Each number is 500 + 40 x the weight over its row's rms, rounded and kept within 0 to 999. Layers, rows and columns count from 0. Numbers have three digits each. The size before them is the row's rms in percent of the matrix's.

# layer 8 MLP down (transposed), 2048x768, rms 0.0222, rows 373-409, columns 128-255
106:459449524491541496542523509487529492486520473414459486505529470504494525542488485514491444512489506541508538520514506464558464468491481513487509500473458481477506549533492524565498493496484515543500532505550568531516452532511528498482534475475513480471507545583510500482521518548488478516527547495458505507525416507561471470499433446521524438546466485479496484518491464490540429479486
101:539506414500578509520526526444490523524478522425446510521539530502532458485488482473516531553466474552524515559466414479442507519495545510453489565524489568470563498467546475484517465483546497548514503468514546512558504413529505490507486469502554452505508558567450455578520474514519503575501508467540455434424489543566486466432500518469497481475466502578592568480495507526554533493502
103:510535535498489529484497512518486509498477438507519478456478469474439581471539535473499409509487522488511503478469466560479507499456522570470479526525537505457489521483543495554481452491469485552440551397485464532524497513513545504447508486505446509504436509538505455500530451489456515550465590408555550548522468485556423492532485522559471506470568552535483528478435497551530522452528
100:551481609460469436534542554465454479585500475525525487568514561541492440485512456480470469527504493548486525426450494517530592489536467556384497443482427404471518523540530521474508546570456490468475551509476485481520550560553467457506524479523459459418527504533463465480510488489517451440583454514499556482481520509494556446510502554418528544491525487518514515438559520500452552536534
099:499466435425554507496441541493479459494546490532478453463554536534478388438553446509480484538462517513473464478485526496517509474568551521452519437502483497498384513482575532529474410490507509525476524523442501544466525580519450484520442540512514550489478464493537475555506529430561512509525439569489513513471471538445556522496476487448542497570525480574528492483478519456473471476557
103:496519459545513432456437474544473472456489529439470514465473469483531485531514494553501512519468520517551575603484479495495550484571465517474564594512544431504480573531522488532565480441457525570471444482485466591539538524572502507540584499510490464478486494463547596474545453512540529497556421568500498533487474530405532539539509489500520533494456492498423516450496519508540482560522
101:464527526509528447525529454515476494484436483451509464442549541522478492429531501509563532493481532566501517520543572522536417489500483478496503480509499470563519501475532499472557523488438517580472558523519497464550508494569530532496489452483497550483433484548457581442520556470511564403564455479527517488463519490579528461507536492456442537485512526510571544442404486483461500510507
098:435428432535551471484509541563494488501443446469503397498515479503427528462529479458424501513491540453442529494442516530548574518610450492501540500520450501507550511517484569470534502487563513527504577530542518551513489491534527556493461514523471468499578496548462481554452568470523479487527540516477487488471436478518509519521468527518519463455532489411498512515556457490443486486464
094:529533477520405511513457573596517509537503529505512524466448497430521556505485503454451486507466508487521524498536465512463524505479490469479436543456486565508555432529512517516505569546470555486517509480469542509494489465485546493469448560522528489540482423516481506508491486509557451498461535487522507473563502458522616548512455532562465474425482491447583474602563507489506441559555
099:484517520502476434451562524542511491454567503468516527582516509481495510556519501442509562469531527469538486443504467464563439532498485510492488484576450605480459485467456486511536469590510497481546516473455541468400465463462483506511457495539508534466506520446542553462519459511524479484495481547461464513485483477512582516421560522570553516551459529482501642435448497566507492498509
099:498481489450561519493524538496497516485470535494560455542558465456505522443492513523575443462527540427455436495477482500459469536484505561483505563464446462510483496532494504475511562474472441493505496579527539492499494492497566490451501523489510523534502510463458529453556516488533469495479491401510455523609515485507493492487468485566472509505501486517471447524566496518511493540536
100:486439470452496571582471551565500476513523453460541511602479499513498424545429505477460415468497489369507518485464455447514536479482472504544518460516435526534506535489453493499597570497492493527550491462510467468525421501597545480389461443512513438512466465435466518495465484429500463558492517452508489470503506489527522489587479515582500445526477463507530503544471478551448483468545
101:569572448500515553458473506499502492528428500500530562495504558503454542500522551431496520542546426478527515436458539539449519518469474442540412458509564518502479482456474484478536551513423443497530505485510471480514522542538445453551478496483527511464530516498473505417491552478456593464441488543431511528533493420577497471506501503520527507605579534534532460480553540499489522504546
099:413468538444476498544522496477483611492454516511497505573384475465493539451489512449506523459449487487458495596526505512537563524478450522539467465528453545486525499383477515484592480463478453537443456530516541424473501442488551543477490422523516492510561494535473504491478509469545445506518532505568536471566483485491509473527497474472568473537441585510570537481479496544547505497593
098:469538557496466497503485460484497490534530495494536605434504518504514573503534489486450454495493521522490439425419506433506474505569496467459488491540546416488536505439480520496492563443524481472486507498516423528495539539468521480520444414494497508443497472486433519511516408473478463432610486492509423412460462457464545561490480585501504484499492474519520552541534531545530468511565
101:553542513510471518517517449482513480461570542521518460553492538486466480478538436491440510516519517502546468526558513455506498473539557535522480520514511501460483465543497523451480437554539553468513503431518508439476496552447434516514441498470493435540510489544572490488506476492507497451524475463489544465534567447489568441545467573548508503540538481485521470462562468522453577491477
101:476526561514534482456571495528494472455564496460437526477537432463462505552474607462494480538469422462523486505541489484497541470479447491505537524416513509525468540548467572441573504498539542515432504492582552542474495484548456570466562499517454485484533550500430510509548474525498474494545540506555453491553452476519479510477483534429445417547477422447484448456599506436485494553555
104:512511576471561541561524472487480512517567417538520577486476578545434525401494529525465511612527434468505519440471501488511486505447492557517531477507504465521536457498548471577507466488539477563561511594525529527401516494443515438432500503503480502528538515495471440486471547436458483476524530486514520482469454537544508451537563552476505442470478589499497435524481540468516486522509
090:466488483565511559550545479533524586503420563434555516539525502471550518519440510447518420518487461500495542477539458527528496533496469473493526538473524498509491497493494465501514502506456493458491507532472588432548561544536530452452568543484446536580483479509524420447577470483539483496501559511546538501526468522398556540491479462573468527504412514560504494488470532498473609521510
100:482497488525503473526573523475582515510474468527495447484534428446510495442504487441455504514558535551545514531425438521524571514559485547491495561505507508537489506481587504481503482465479472434515536455577505444495480541537511483542470477520471496472468475456468480475501466460469504488439456487500503560530486499489521447512448518451451513564566479536455511553563492385521511577516
102:545509537460431432497455499484573598506474460513447481471532478512475542448494464444593453466512492562505508540439527467448486501521535474543513429566501494539518558575553422525511537494529516479479421441503461539491488505505479498511547437444438555505381490494511545513545527474410550455498437486462470464524480550403523479566474535550455541511518520548573521558433550464512431477418
102:489584503548445532507488531484543485495484468485499455508524440512506476516603523479518572485559496484529481480503494462534516494444477578528498514542505501464568538469504481531529465508453445465479556488540495508508493525507547479479479551546558496478491454552460558469524573501415487511510454491525515496486500568467493535467495526549531552496504508504482546494402516499509503525612
101:500559428501504594496463482480547429595511498471433514530497420514583464431513477503513508519484511465441477507501547572469449565515442631486518471520478515434481506515466549521522505498518503496513480524495490520549515464498480522529555520507519504455525483516481493555453510482486499577415488482536516500444478525523550595468503534490515455480538493517491563515491468544499468564561
101:511537569513490482475427510472521517507506395475569483552518496448586526467493525525502502442500464503503524521528493518464499501481478474486497426522441528453486490519387516530502452504559485544447539486545491516525430470618489527482438475497469536537545370472474525499483489564502533494565462504468560521452480365456430477487591450485497431497455532518491499497478467471509509432443
100:493480495490506524510430524521495497429463490550536474486551510488474545468424582517555533488449566451505563496448606462507541399506479494521444475538481521467459475533490453465513519541466471419534540478576535504485487549491546456550489508518445554514506419437524550484520518462459570534481475482512501435469501509543516498493516500468533497493503489475554434532459521469450540489545
100:455520478503519495448449478471445576503521622577543398482546457517484516483453548470518476500477482489534458576463491489563422509456567549498502481537485512496495550508553496539499552503581517510477479517522465489550552509559456511592437568547514493485479492571451517451487448453489520565499599469468513504557559435535529537471559485522570419573514511506487529502514494510556432468578
102:540493521442503501497542442580449439476504515531565545506471521514485489451488538460545436476444570474463454495437522454536477547460509450532552470490544498462502467501514495493512480502472524467470526497546502527474469477488530477464454499492431523411535510449546459488459530447457486504506492481539511495486526473483524420502466490634510496499516545514469472514454449506485544530454
101:512596586514480430468524603445565447496579596427407432522484545494485485511569553521518512496482529519429499445543452526458557454519484501507501541496568496492544548501549644542516553486495527509518510498511539483508547505516562495524497494487501443437511457522483411463549453517501460458536476437536451525496503576484509544496506535504524489534488492494566508563458513455505515522576
102:529493561526528504509422498452557482514584507428477535526498510573468452521464442451468491494491555491445537456492497515547482470545395561554474565488499492494491509578523457472531534512471436445504489567520531468498511545533553518566536524469475480497552464518465527491564547530561469474524503536436499492452478439514514454520483504477527517511515443498504490501497506500490499376539
101:514546513495570492497526469466504491504541563526506527411492493484474498469459432453484471492494541521494491473566469508477517484504480566462557454502488562483542481540458560540420494439474485516463505477500562541438465499510534412534515517524472518508525455561517479471554505505521472457474536470551515529488465514487451529487489477433561526547514516579512508482523494449465514507478
100:467410584509502467525535463462540501539586526509472533535498446504517499471491461493529476467451469426540447582438532480538521519501527485560534502491557488592552486488450451541570462485518513559525476551493502478527519520568488493457480540450502411536498502505481419524494484467490490503500474479501496470518516516519507532527510535510429498509487609540489463474474438495547506535486
097:462539476484479473456521469402497548480550517506501442544484485499504418540459521453501495489476463481486434545437635555545547471478439553432538495514542436444507497470483563477470536475533549512484517481578449488521519571502504516494484479513475551538449488452462485495473547510510511499500522535447526513433484481482498542462446535434456477569465499459475533488452501517457444524484
098:507456463470533579426462493467482561500459422524480543461510487506552498511519514506534463554528519478543456524456564397517457513519477462460483470565542519493490470526452408476540441469444500472524505500517498550523479513597550552505527477522455533550595481557451518482552499511511459498494422485471476461539412506515486517528521497525471429523558454452489566497539431557440429547567
101:511585483405492474491515511443555419484512499473441472493477533537540510454558513522435483533525553493462489509432486471505474512487537504588460526539540469459496471476402525501552464501513461459457538436469546383513550529538458479502528463461628539490426574471510434509533523495517518489539538511484487484477465433489499512549514462529518562456555507480509419506542538480474516504502
100:505556536543507478483504502460508478450504468506491540521465448507467500553492504479504540442485448446460520524526488456545463602468485487543479486509461467401460493485478504492531489496545578516429500507512520462543466477504441487494515452488512580505555426515511569502504425496448572421466474557475439483477468533495513547465407490504490520475503464444545553469547545504524470479465
104:431471484461466531452558473457560509557511472414535459508431447490541510511532518499452524483553557467563478512460466530512440482445523452454500486559502543526500536518575537524539468532467489487508460452419429481430535521539486498536611500462484527540449520525502450510501431430504523531539523505551552482474596421554428484480512487603472519518516445596515488505415477505495434519509
100:560473555530489553483549495488559538455524559507518508504563573489550463412562486516549520471532464555471502422483493413558454501504457538480481455505490553455518469527480466476551501398527539506501545515495497457495513454494495391533473512527446520526449492422564543570515563491494492492428481502561509444462485485483577499532492466522504496459452486510440500560579459523482497454532
# layer 8 MLP gate, 2048x768, rms 0.0228, rows 374-409, columns 128-255
099:541548554451463465467432408411413446500428511513540574482490493488418411516507547458522563522442515485543501458543494497514528499447513526458487418502517509578496523487568533557483531445511428488512513542491550456471500459490446469529549482554565490472544472512568469440492463527529592517479527500508488493488535513568492492484512482536491544462411552526525429512484472514475557470486
100:468538452569489486448506508541414547561513508506490542532643475474466551519539490409554528480485494483517547505497465554531459534426509538507458452529474534537501487439463508484453524551499538482483579505525438592473526464516513449500500555505429507471483546458535484486489527403478511459497551403496487549494528469518474553438470475529500507484509494439466481434486515493480489420498
099:425471485456540446529547519486533460464483464466528480480458518500455556489543474516467548493546509458499515557542491464491480452472524493442426531562602490545436485437436437480473453473514491514545532544506455517469525483470422413530495574574535444481476429508505477451410511495477500455493532484457565418470519401435520454480501487538507518473573536513511548529492490502484440472578
102:518505501518538526492484515418429457437516505514550485434526459567431453582501461401453504521465474488473561490551451465546524476449459507438497406545509494491482471510492575562470488483457477482508553486449456486523527483496559547511400465551482463483507563496517518483515510422500517478533475492492553534478436480504476515513529456486566560524470572562532470589566530464424503459488
103:499518435467545524514474528484474538445445503587544526471558543541419453534519451391508492505472524494526544531510499494481461548466489480440570492538513531456499514502511509520458422513512461487502511584476409525441553456466509470491529391461517478556486519483489512475508520505524564494512563559517531467432477572428522514444526507499539451474599491453501506471551560502432502529502
102:488586449473496536455483436547502512519502522495440539442540449558477517513526465467510590516552541545506601535434476468489528566502544469486466459469481510506426428467557508521541518493558487537498458516483450507456510484536471500544488448527514464500496560474607530550552487485523547500474476524506560501585529535479496479467479494447489577500456549503485512504470462510553487480489
094:448469495585476546541453375412491517518516522515521571555469426516544463515485497497515559520498493527501505523502486549584444452516542464461534429461464542469530466467512522462501430449500480495522586565538495599495531526481525527507457486536493543551577520472468539505488453525432388584455561573627565476520478480455508425539503443494540468425507480447517462465444474519512489510496
095:464498526527447491530554503537496560518456546464504534467491531444440510443504494441532437442482431550498488512499473484449441456486483442477545450455588485488554491566519501562464454489554521512482535478566436481494513469468573536538451521449503537508551525541579526477502523549502584426547536466631488490543474521437474423526433512517514525488487515549552607527514402533497516557516
100:497503488495540465540460470527566439499502571474408525585494519499487555560461487454508516455549431483508563480469461598604536508495553424509560471489479391526529564579446414467495532468528527515498525516534485456519468550428485480514578600512504513518474471585455526467486506569480522512515539530525493547518508518590475495518455467495480506490431491462455427607396471488502526472459
100:541451461494486469486608480494520443484480496504566498470519526478460516541484473550582593467447610469564514445574500461528503539580481475495512412515464502469413579443537552520568470458540533494467521514516485495526523532574500469581468425474521543564480542458518500508551501548423522512485515484505548610523548458507505402514483476438566467552558502543544526533587437534555409478547
096:514521558466548534479507435548513530483509570489570546514477568525495567491534578441510504475480549488480547466524459520462420525494467440465518436433470429485439511514525527575500483458559529473538537449414488535479560580553478456534539485550575513498490481458495464549502489478484441434451490529437525539473481531506488502535413504560472421522440443498518519508437504536538555548547
102:456519450420509420489505434548486492382510523479488582554503513494533517474470533507596518502505550513519465532542484516555545577469485514510578520508552432393471464488495529488494567450391540516507498532514555539550556480454537472446488526527601441550543494514518486590471488535511445469429434464550450520477543522542489564567511560473588471531467422518510519542403501503485488480519
099:555506528453485446504485547469449490513437508497505487548582454479524513578582496494562555474505487423498524535527442497499472475533534472516519522497536419507511497502560529429526512426519544454551524462456498464463498477481518547538465523507504572576465488442507512470552472503499545506477452551442534608470483478445469525469453513497559484424481514470528492486399533520498475518500
096:435478504528508548567465534539571518423480476548500442486468526507512472496510488485492512502485503544505493530531494483470475611486495445567569540473424486511494446500496476505436425499464499559519440534489544480463488461479499527598547534561455486570543511475413491463508497512516531467455483535426468457497471553520584461465527550449457454531501562486513518560542514415398516435515
101:437518546463492509534559464520531507444489439513475551482485431460525474531480468508525455478436386461496511514533491478473529502456486434443469495424550490508510529539532450501565501512516562482544518517479509544561465469512523521544532463444475473547492469510507569482557508493524436481449466553538497517454536418490443538519548515524517586463503478488535536457455503510506482465524
102:559474536447497579554511513527543489526523424494505470534523472546436505570574544456503573420520474521582480456467487485500568527518516477447525513517519513509545516515518502450542493436401513539495481504412483486493482489538515515443470491468552432502473584570486491498541490500466453507510480506536482451421502457487457431475479528437542516549513463528543439430556425527526514483502
103:567507543531506443449482486515473571454557546510514496472549554575524513522476545525526539477509396562526571468458411499523519532519489488563525515473489470466493513609464465461532485468502548506574478483526505522524532542474451530452428491576536470453444489458509504511532548469542481496487475524495487527449536540507472512544539550454502485444536432435488499474495503479525447479577
116:491538477481525497533530517486531546506398556465546559537494483433496512552442511481517440518491479492493505479501468505511521531468463522518527499455566474454482496512508475529516531541497553444470597519502486457539607537533494473532579526485480511513442474514551418424536563465499542497523517534525485439523517524459520567491441419585466472469474477539460569481486545415501529532537
100:493528476505540520513590484537590526538488530482465521615468525478443501498477488482520504473513597485485552496474532535489524477464453491473566445459581540552477468554577411474525521406481513571501510536489546438463520492512518491516515505555561428583518514488507485514521473470500495522523456575518417570559531465451561504506431462587512515514547492464477500473530513504488523444559
101:477541456510566505467473474499470432582430524463524552504509542464537546498544539479503432492447564453566478515524403570521496452466597489548533511439553472525471547524468492508504436458527524510516457462541497469478528592482547431424579546448513455521610514515481538493523549497522449432524550439493551452512557519530433532501519518542529543547503521464501544524503444479507521476550
100:507492508490505424489563540518563514585514479505518566492494489432502438575468477451505534507439478479476532475452492480488517478444481449426496512495510457531480485564462505549512525490417508527578487521564493499590465517447519569468492454457464544480544467444520488513547565520538456498508558536496447502480476483509502503430519575506527479416433514555396516568523495525502439506434
102:485539613491548464507513440555480480550448479511514503520546484471478508489479513523554500449545444598566470550606495514483526477484581519380437445487475437499521493489468506531454447511503420449592492517420436533413507494479493518544470450499506500520525479441460460503405445529547452538493523543531463499546468448472467523572490480466507565475479533492525535478510534542536449424516
102:548531552507550491481543494531483402452463499529564529496569433442539556544467499471562568510479474415477473536469450393465462501542512519423494494503508454420488539487590515448469456484472501538548559458450507548448570515508501451597434503505520509490464452519474546510489508531468542500473553493500437542457543515457431510449525477487558511477489471552514483458529447485475437572559
103:517470524476524511521481494443509501487493502458497585536526522526515496508496534464491509490431504447553575506532498476513531439513494472461464532513524547448449493486562528519529533545430498435471530541523509498496457530521469565542493503448499436485460486503499472490474454464445467484600506501485530458502471509504567511509446451498481520520487458515448469510494507525543457544440
100:527472538527561517584465455456479526429477455511471477544510461485438550540477437441453512448516515475544464425484478507533587519487511540498443478508550532539552467505500603497521508477549504459515546455489531552473566516476476477499516596445528467483508539492568475496485503487514544515505487500483441500443512460414463472414483563442484567520577493509421471502464474484492454515517
101:503529436545539468514552517469485442537550496482523547431476579550518505504508451491475444529507531467543511464521434526460457517570471480489478531503610528446502481504505441549488533499536479422475593483421486486534464563544501426504456493471468442511489554430523528387570513486401455438481511519493562484508471462476478517481510457461550500501484545550508494525483495432463497439583
099:534568463507496581469542527598469457494495537511458470546516486536557551464491562479516539518502498507537516547447542498565501488453555471443512534444503526452491444479563529497465493486519433535498490543482516510524460463582508515465475539538557482530515530462440550497522508514513534504552462557535451523468473458449521500507471440510477585492497484529483438493474420506533434502557
102:482541518443494479482514440477496466451514434508466568482492531505457486536551486501551484533479536478488467515560452512544482625451498506485473499522580542485494494501477532533448526481527476588511557523446540523518503532545453472417483510474529441481414471443536529502481510545502513519523510547554496509513543458479449573440484543529511495445567498545479599496443453483533436507468
101:475531543447462466514448484514481487524526544475497493511460477476539499514422486499480537471557537478531427409553454476567450529462538479532524488467535451447500548535490484541498482498527479495504513514557486554548490531451516535525504480486590528559484487562473589436491449491505474470541533544495474490472540538487529504491530498477507517498482461467512491486546562548490503515487
097:486484500439478446551400516534523558492476519524481505516589541476463485485481399551505471516477473459493522491468515548513509450503535526569535501540463485423516432501530515508479505481541479509483523522509529525477515501447495487436481496527577500554506519533617419476427500487555458443458503475507535499515462462480487474532578507516463474530499511560398521488533540489513524502480
099:482592435467522445457496416468408525481606529471454527475490497495537493489446496491477443461497502464530469484469493422527537570515492522498484538531495445393437506519542534505546493491512623482480548508534503465532498470500450504513553513548499502489465488423513508519499517520523476427479532507551458468507511493505531556418508441414501550431469510518491503607448460445498511554457
094:508538517499472513483463506502526537543500462500468480524473579463512477549449470446486542440470517467486480487481375440468509500435549544423548545470565519505576529510539489643571543497494485504490503497497469521523497543511533472515505494532537481485524547473535534494528497489536509484480528530516540435481441500525482491498433522494521513482551547570540451553450485453500460528547
097:501601448560507561507497565455463489448492468525537598526493496463492491550543491454513483533465472437510567507524488556535561496552584447493438541457522447500487507479524550484551463519549529524525447483475486506474516499522500496522526509510524509523498497576472506441434465481545471466546456503502498489509462514508447511493539518491473526526507476554443520514531559459563505462471
103:482432586435574526513512457456509516528556531541501438533419452551473447510534504535550474438510542471534555518487513487522559513523482488509486519522525486575546556448517565537487466394578526498485527509499474459481458505489479502500473498492551521460443563598544455507431484524503453570481518544500525501451478425489505458508428496482494543598515495506540568519462458487452552435519
102:481474568510527481493499570524499469471443580552524479476489522506533502435434444484516555438543396479533507518446483526504518461476494516522467435449481401453502560500511533478503473512505561438466564498544502551444522470519544526512497514480494600465477500506509472472458509600553505461558494513443464515480490526602481508453498555430524514508482421521516477544510484467520454499538
102:526547490473509492534534491516514458506514496536527454538507470473472462502448490491538468513488507471506470489413488538496521456492499449465505511464539565521478519523437505468477462479467541471492510514463453453480505570521461488505499536444514487483512522441549506519465477429466409546542564504501503526477514474598483545421497475436551499502493495480426529514440513497601425459468
# layer 8 MLP up, 2048x768, rms 0.023, rows 374-409, columns 128-255
100:486456449491492463508507472539512484425487473497462541486501500459512531503444526553562514614524491531432519456511536518445511515532529563454429467517540531570592554542501446505588490523485507544568483481534478447466488540502473445482452575450453510522471489536541460557507550466513523464574480499516519488375495493503463498513491480496412578412572541546470470498479525534508533530540
103:469511525511451504522483565500530490491530589498497530495475567454468520542562488477504485508514494475529504504458550631498516534579442512522490558428396513496511494467415463432468477489564495522445504472446525467492568503498479407498454525544552461468535507484559507505511530475558551470426494567467520385514456545505458518550531477507509524524581451512452505539489473511490539547528
098:506515447493501530428498481462560483492497496482456587476500541506452435417506500529509455542528495516544564453516449470537478500514597475580493502526520492503521513492470477526521549495573498534549489427489513517516490546544512437482510415519521498476499486546501504573396514445585510574495462463514593461494464475489528496564495465503480542492485464515441496501529519451483453497558
101:488551417494525561473435439495437463483543520475491456526464481583479477535539473517509481511508464523488518483523446515477487474485527489545497459471520495539508422506484458492473412481569459498523474434469512449484504510564418427483465471469470534535454437549500492466512535472580519514520500501542510491552484432398491438539524507520514496468541519453546454473501449479508472504571
107:516497489515486497468509483571437489465529445493448484459448421560518490521554474491419425483528534469503460453456472499443555500542495476516535579546488450561573524452517492530531490452486556554493538534530488525515538564542487521559517436480574476464494460479516552513596478487509511491504444454565575559523538502475494463513539525532566534454550416537420526466551444491566483550445
102:533517593520505566535530444481515465504453502439493497451536489448459536490481468500526499526450511501454555532494518499518522509439450461506533549483438460563520484481483517507549503450479460481503547466481489515550568470540512525549445482537450488511438398540455518494445541494515604488521482529497473435478503596465510444467497476465459469439490478453505458468470473519510474534536
099:548561416496460548480446509506419531525599448448475454543465549487462489454477451441504459529513522500513489511457513547506516507488580483441542515470493527465499587548450524461490487541454485548407509551534529517504395511534515500558405494439441532464539561502483420471462541446504563439553515492503517493551546394471495489553506543470505456573467545514543460455536517545483523429431
095:515556481453493451516560530489552505438589486553539487532409434533495467528425482510510601471496540475524424524453545519535555548538486505472495493537488507430531441529531508503468474477480478496543527429470491565546532545463505548520489497430445579528553542474510517530534503541504545547461495536571445469492496451496470526457475513470514476436531483518467470513477490567523511492538
101:382470512575500469534427478508631472512488535495465464441427592496548501446533490508525463537536551496499501484488503466462491503453530476470518501516413392463484473519549463496479514498442423505489476472544484480508520461549615612461514474518497539527503572502488490541541544514525492507530528466459435543475467489490517572533571471499494498608552503435448410516498553463550500562509
102:486520429495516401558496493499502539469522522494515477486471428478531459497534493475536515566488487426486536533578427530478472492459465459493461498531491541483515532487502498538510556447527501443468449467464552454444490477502499556488499507503455486526535476452532561549484454498536472508541430527518510488552539576455499584552424557564511519544456448496406495432550503510530540547477
099:529537484484495435486493499483562494540562507511516499493592559506531502468469544464507461494436530518460451481526460407425467536508496516444500532546497517505463565474546529496476413487566476482454501491497495470466429486518473454474520537436415515545496500449458479526398612514499517530571526474516450551591493544531554504526486497553528533561487511552442494488578490527469487472508
100:488529489553462537536420506605490465494518574497458446558500460546494570533496575529431495620497450450528520547450583516549474564530414465500456492511520504530490508531509518472438515490523409553524487417571468494477489480575459434471474536568516491461540505513525477485539514496494496498465505505516568531501495515527544416503529438485558548473512510450442527492533471514468500510477
100:515495540462456540478500506507465533448505465473502458530502442423546518488526571473492533569518440481502420587523550470534485453485550504500450547433406548470521544508559554456460492524430557525525567448427462493516526510501503502529473483436509522468499456536488539471512486411465474602447480493481517492472467437480535521553459488436547547476539465489566517507527517486516515457456
098:508510493543469493498526500498509501523575531526537552512481455512500435470464517476511482525442539443472445530520472568542554566506484519561473496449502510493570549523495504488490556482472516491476503439481405538550510475541541594521439448527535503621517455582445507440463439527545514544547556507500494497547517415465477499505498452506579512514533534410530475468462493469526451534482
099:506561498531483525541468473529550545502431472508453532539443470477508456539530560497529578506525418562466415451486477557516498580488406498448398440509482517492448501506534516479438508570466492505548532516456500478552470436484513548505510477505523499502484416446499478512567478492527508413428587469497507470531462559532473469488526517467484538515506510441471502511459475427484534508516
101:525498469494435484530583564551553452495465566540546492544494440497456492540529528522548518434450512453529463437484505445506481492465443509469416469523529475547523473478511547564556582473514455548486572456508512466536477501549445500504473501451517482475503455521444536437505578476511514457457513535504520411496528479457531437549476476529464546471532572418518568474484476495440530442482
103:488544511501477529557408519465505549490527480476466442495409440406487549486536425494521499519493514437545438537430497505440608503456546556475476513482490524579514500493531527476488468468552473579491476570509489468435507562473510522506522514519505510473446428460498478432541492506503448526505467474449563450452436475532490440515424471482528563520496521459552483559453538548469561522471
101:525512464473472457496489498493511467548519443543531478446490511492514536535489501622472566492463525498516433517488504454514504504545463528517494520546425470473525542468534547470502474508515490546497472540446516499462398426516437531545447495526559499462488493515482555534470521483486495516519417509479448536464497436551462541490459515438499542591612477403520513505562494485484468514551
101:466495546540555563500431456587567555499515510492481519409467558531519509518556500489504516525567556540457478482521557535508523476567494519523501491429557476535447429553464522488493463450459470576454535519571500494476436603430482460473538535483486556534505489498444477526545481550446496462488537532502410543508479486529538423495383447489507500457557514504465517553462540533545475569455
101:502461413502554539462474517469550530517508498431469498478462518547527536513522501517453498532534437444457437496571481461583489568601502493534548484504463459560515464474522556450538481500426506523459547498477511457473502565522508508501472526444530507479531554479438537550559516475461467539546476479478435470513478496501510459362545546476547456496483463444583447437482446487503477540473
101:452543546509512472492460486449402514506501435455478461531581522548550456492518473502498504471488525473482515547522561443500486497453464517506532453606516535478481538443495491515515564573487476486485534502478422517412483516445499450505470526480576513532539519482570506476527475469453459494496501484557474513525542448471490525447454512613492490515543488558442489497493450470545462516504
100:426500429481505483512535509498573549502471475511552529542425519541554458509458526526528495494485477468477498486557499571419504548512485536515501438509456517457558547513502403483485492482503524513487467568530518509539531522475438514575526498453448526566504504527548478544555449520529489529524459527463478482419549527469488526555484497464522516541541490503510449510513467498437499563513
100:515562583479466559445487583543509504532516496523534536488455488510532527487506569451527498489445462606544557484526469489516521532479489526532508475567465501503537521462411481452470483449507520437539555489556531524455480441504477506488486502516465516542499492530462447509533537481483492541507546483471508466478482469516458569526565537537456473521506474544433509509469497508506477490485
100:460485426457466501431457561521440463443521558471548473553442466502517525448456475476571463482527485440534476471437424572493507543475511499529507529465485598451522473505481558525503467505511452472525535568546462448500487561418475460505520504496466469437585507507495506508484523529472481543512493453414535535495484442527475550543460432540466515479507503433498519563490470529510510402474
102:445479540529557537471592551506506416526434472479539511525439453481508605543496446484480512524464492512590536511523414502554432449534459541512473496484504510478511494429541500478514559474460500493501474483486473497497499493434491503523475449520465458505484451519459514444546491406508466499428485430491491434507503445522523472568439382549468498464435488501476472447492518494509500471486
102:481565453438439493515487528500508508448507527477531439450486560512513466482462467494540542483514517427596517540459494496557516507514504515538460477447490496494446477451457540463493469477473472529513509554501494505513482534539551478502518494454586513553516514531483609629557461477475536513496422472474499456507491455529502554459470448530499499475527538525527473495447459514531566520515
100:495522488521482467441429506471492493513454482496518473536505506516495519531494468486565518491417564508498422442483491515470448552517506564514408518511520496514537510556493580547512531539502587405511485465509540512506498477496534429573566524485517523489537486522479518476523484506495524503537493503437550561460554566485492514508489567511473565548467447498493518447451540541530503453537
103:559478521536523478543464500505462511498561557444475527505495518535494427468559516515514508448520559497548554458459503472426592498480460525567442502475467451474454448470543517481530516558465482502521443596448522437531502525561540460514493573526458438497497545507494508497477583493438491513559443551454435522533466502522435457440541513464443514500481488494481554486456506525474519491448
100:474483499473503507538558565397500502430570477458548508514508569551510474509530488492555461461477511450504540458507520556430554506473507494474422472452545516515460509499563484512544503527490473530562500519488499551510488415475604511523456484526474465550597498558441541532537507526401589546448515586514502513495478431456423488579518449473490547529446449544486483494561524563548500495488
100:500486513545516516478514492517532545412516545456485459520570510452460581514489457522504468561463553518500510528515461486499569484497535501521530494481563470428520517500497507492466466392524506564418478500510505511454487469521522485487512476462585467493508448518554533499524394523524479524483502551482465542489539515490489411429450422505490475512520491552541504499545404532556468585573
094:483485529469533490425479470464463491503438538539466510512476558528581479517531500502507477471461484494475536515598459481561444506479559565487471503476501447521454493491508498525526437540497506461541467412501522527532436411500556567518562464511510517498510463499548537523476532476527503508495506509517524496454501482498460480457569453501495553563526450538458516517486520520507428464537
095:419511535440501485463478558449375496492513482476494502457580476530519505550561500556454522531478566449446484530471495485544530502563484541497470478512543467495569542500571528451535439418498452440524444488570517478508472553577492453536471575508527451449572533519521478515466465459487450521488497500494456485430447446531560465501527525548525478488509480471499417568568490476522505475519
100:518470466516527516511476510550508478458577484475552554551492440431528595432535541465464486594447463464482549438452427522538572521439509589465541538473528562520473533521529486481482520521463451482449513420476501453445442557502488523604496486475506455486475532458453550429554518487518460542500463460466560488568462453495492499491470486515537495519409485458491498494513476570550546457446
101:482587565476519604485476525567464490503518492436461474473554459532505525552436462527478521499518539482561403476516470446491454381496541452567504503473509469628445491446527510546557551497554525517525445512513507453453512530453537527483501424563480562492529541466572446493511554477481581534483506454506559494518438498525518503381523522511557504430489550529521482473414500493501518526489
104:461542518516551443449444479474540493571456405518605517434502486492511515487521481429499464459502584396561502589522459443523430505483547498500543551465500550537490538557439546526498516479471505471501470403508477534489470519454528514538490476463444481461427502440467467485500497510533538479438505461446534501486486507553497467557555498540410409513502467475491500446512479509509482431435
099:529532469493448557536504484469553507532479478505480561500516446469463584527498486463426499491525534445463472423481500561466488496507492486586465534400543550411575528495477472554436528491496556562511514437512475498467492491462476455510461562551465544490466489422545468502518503565484508502519552480454506478594544494491513459456436417532493563474490522523452487472532441476419447545445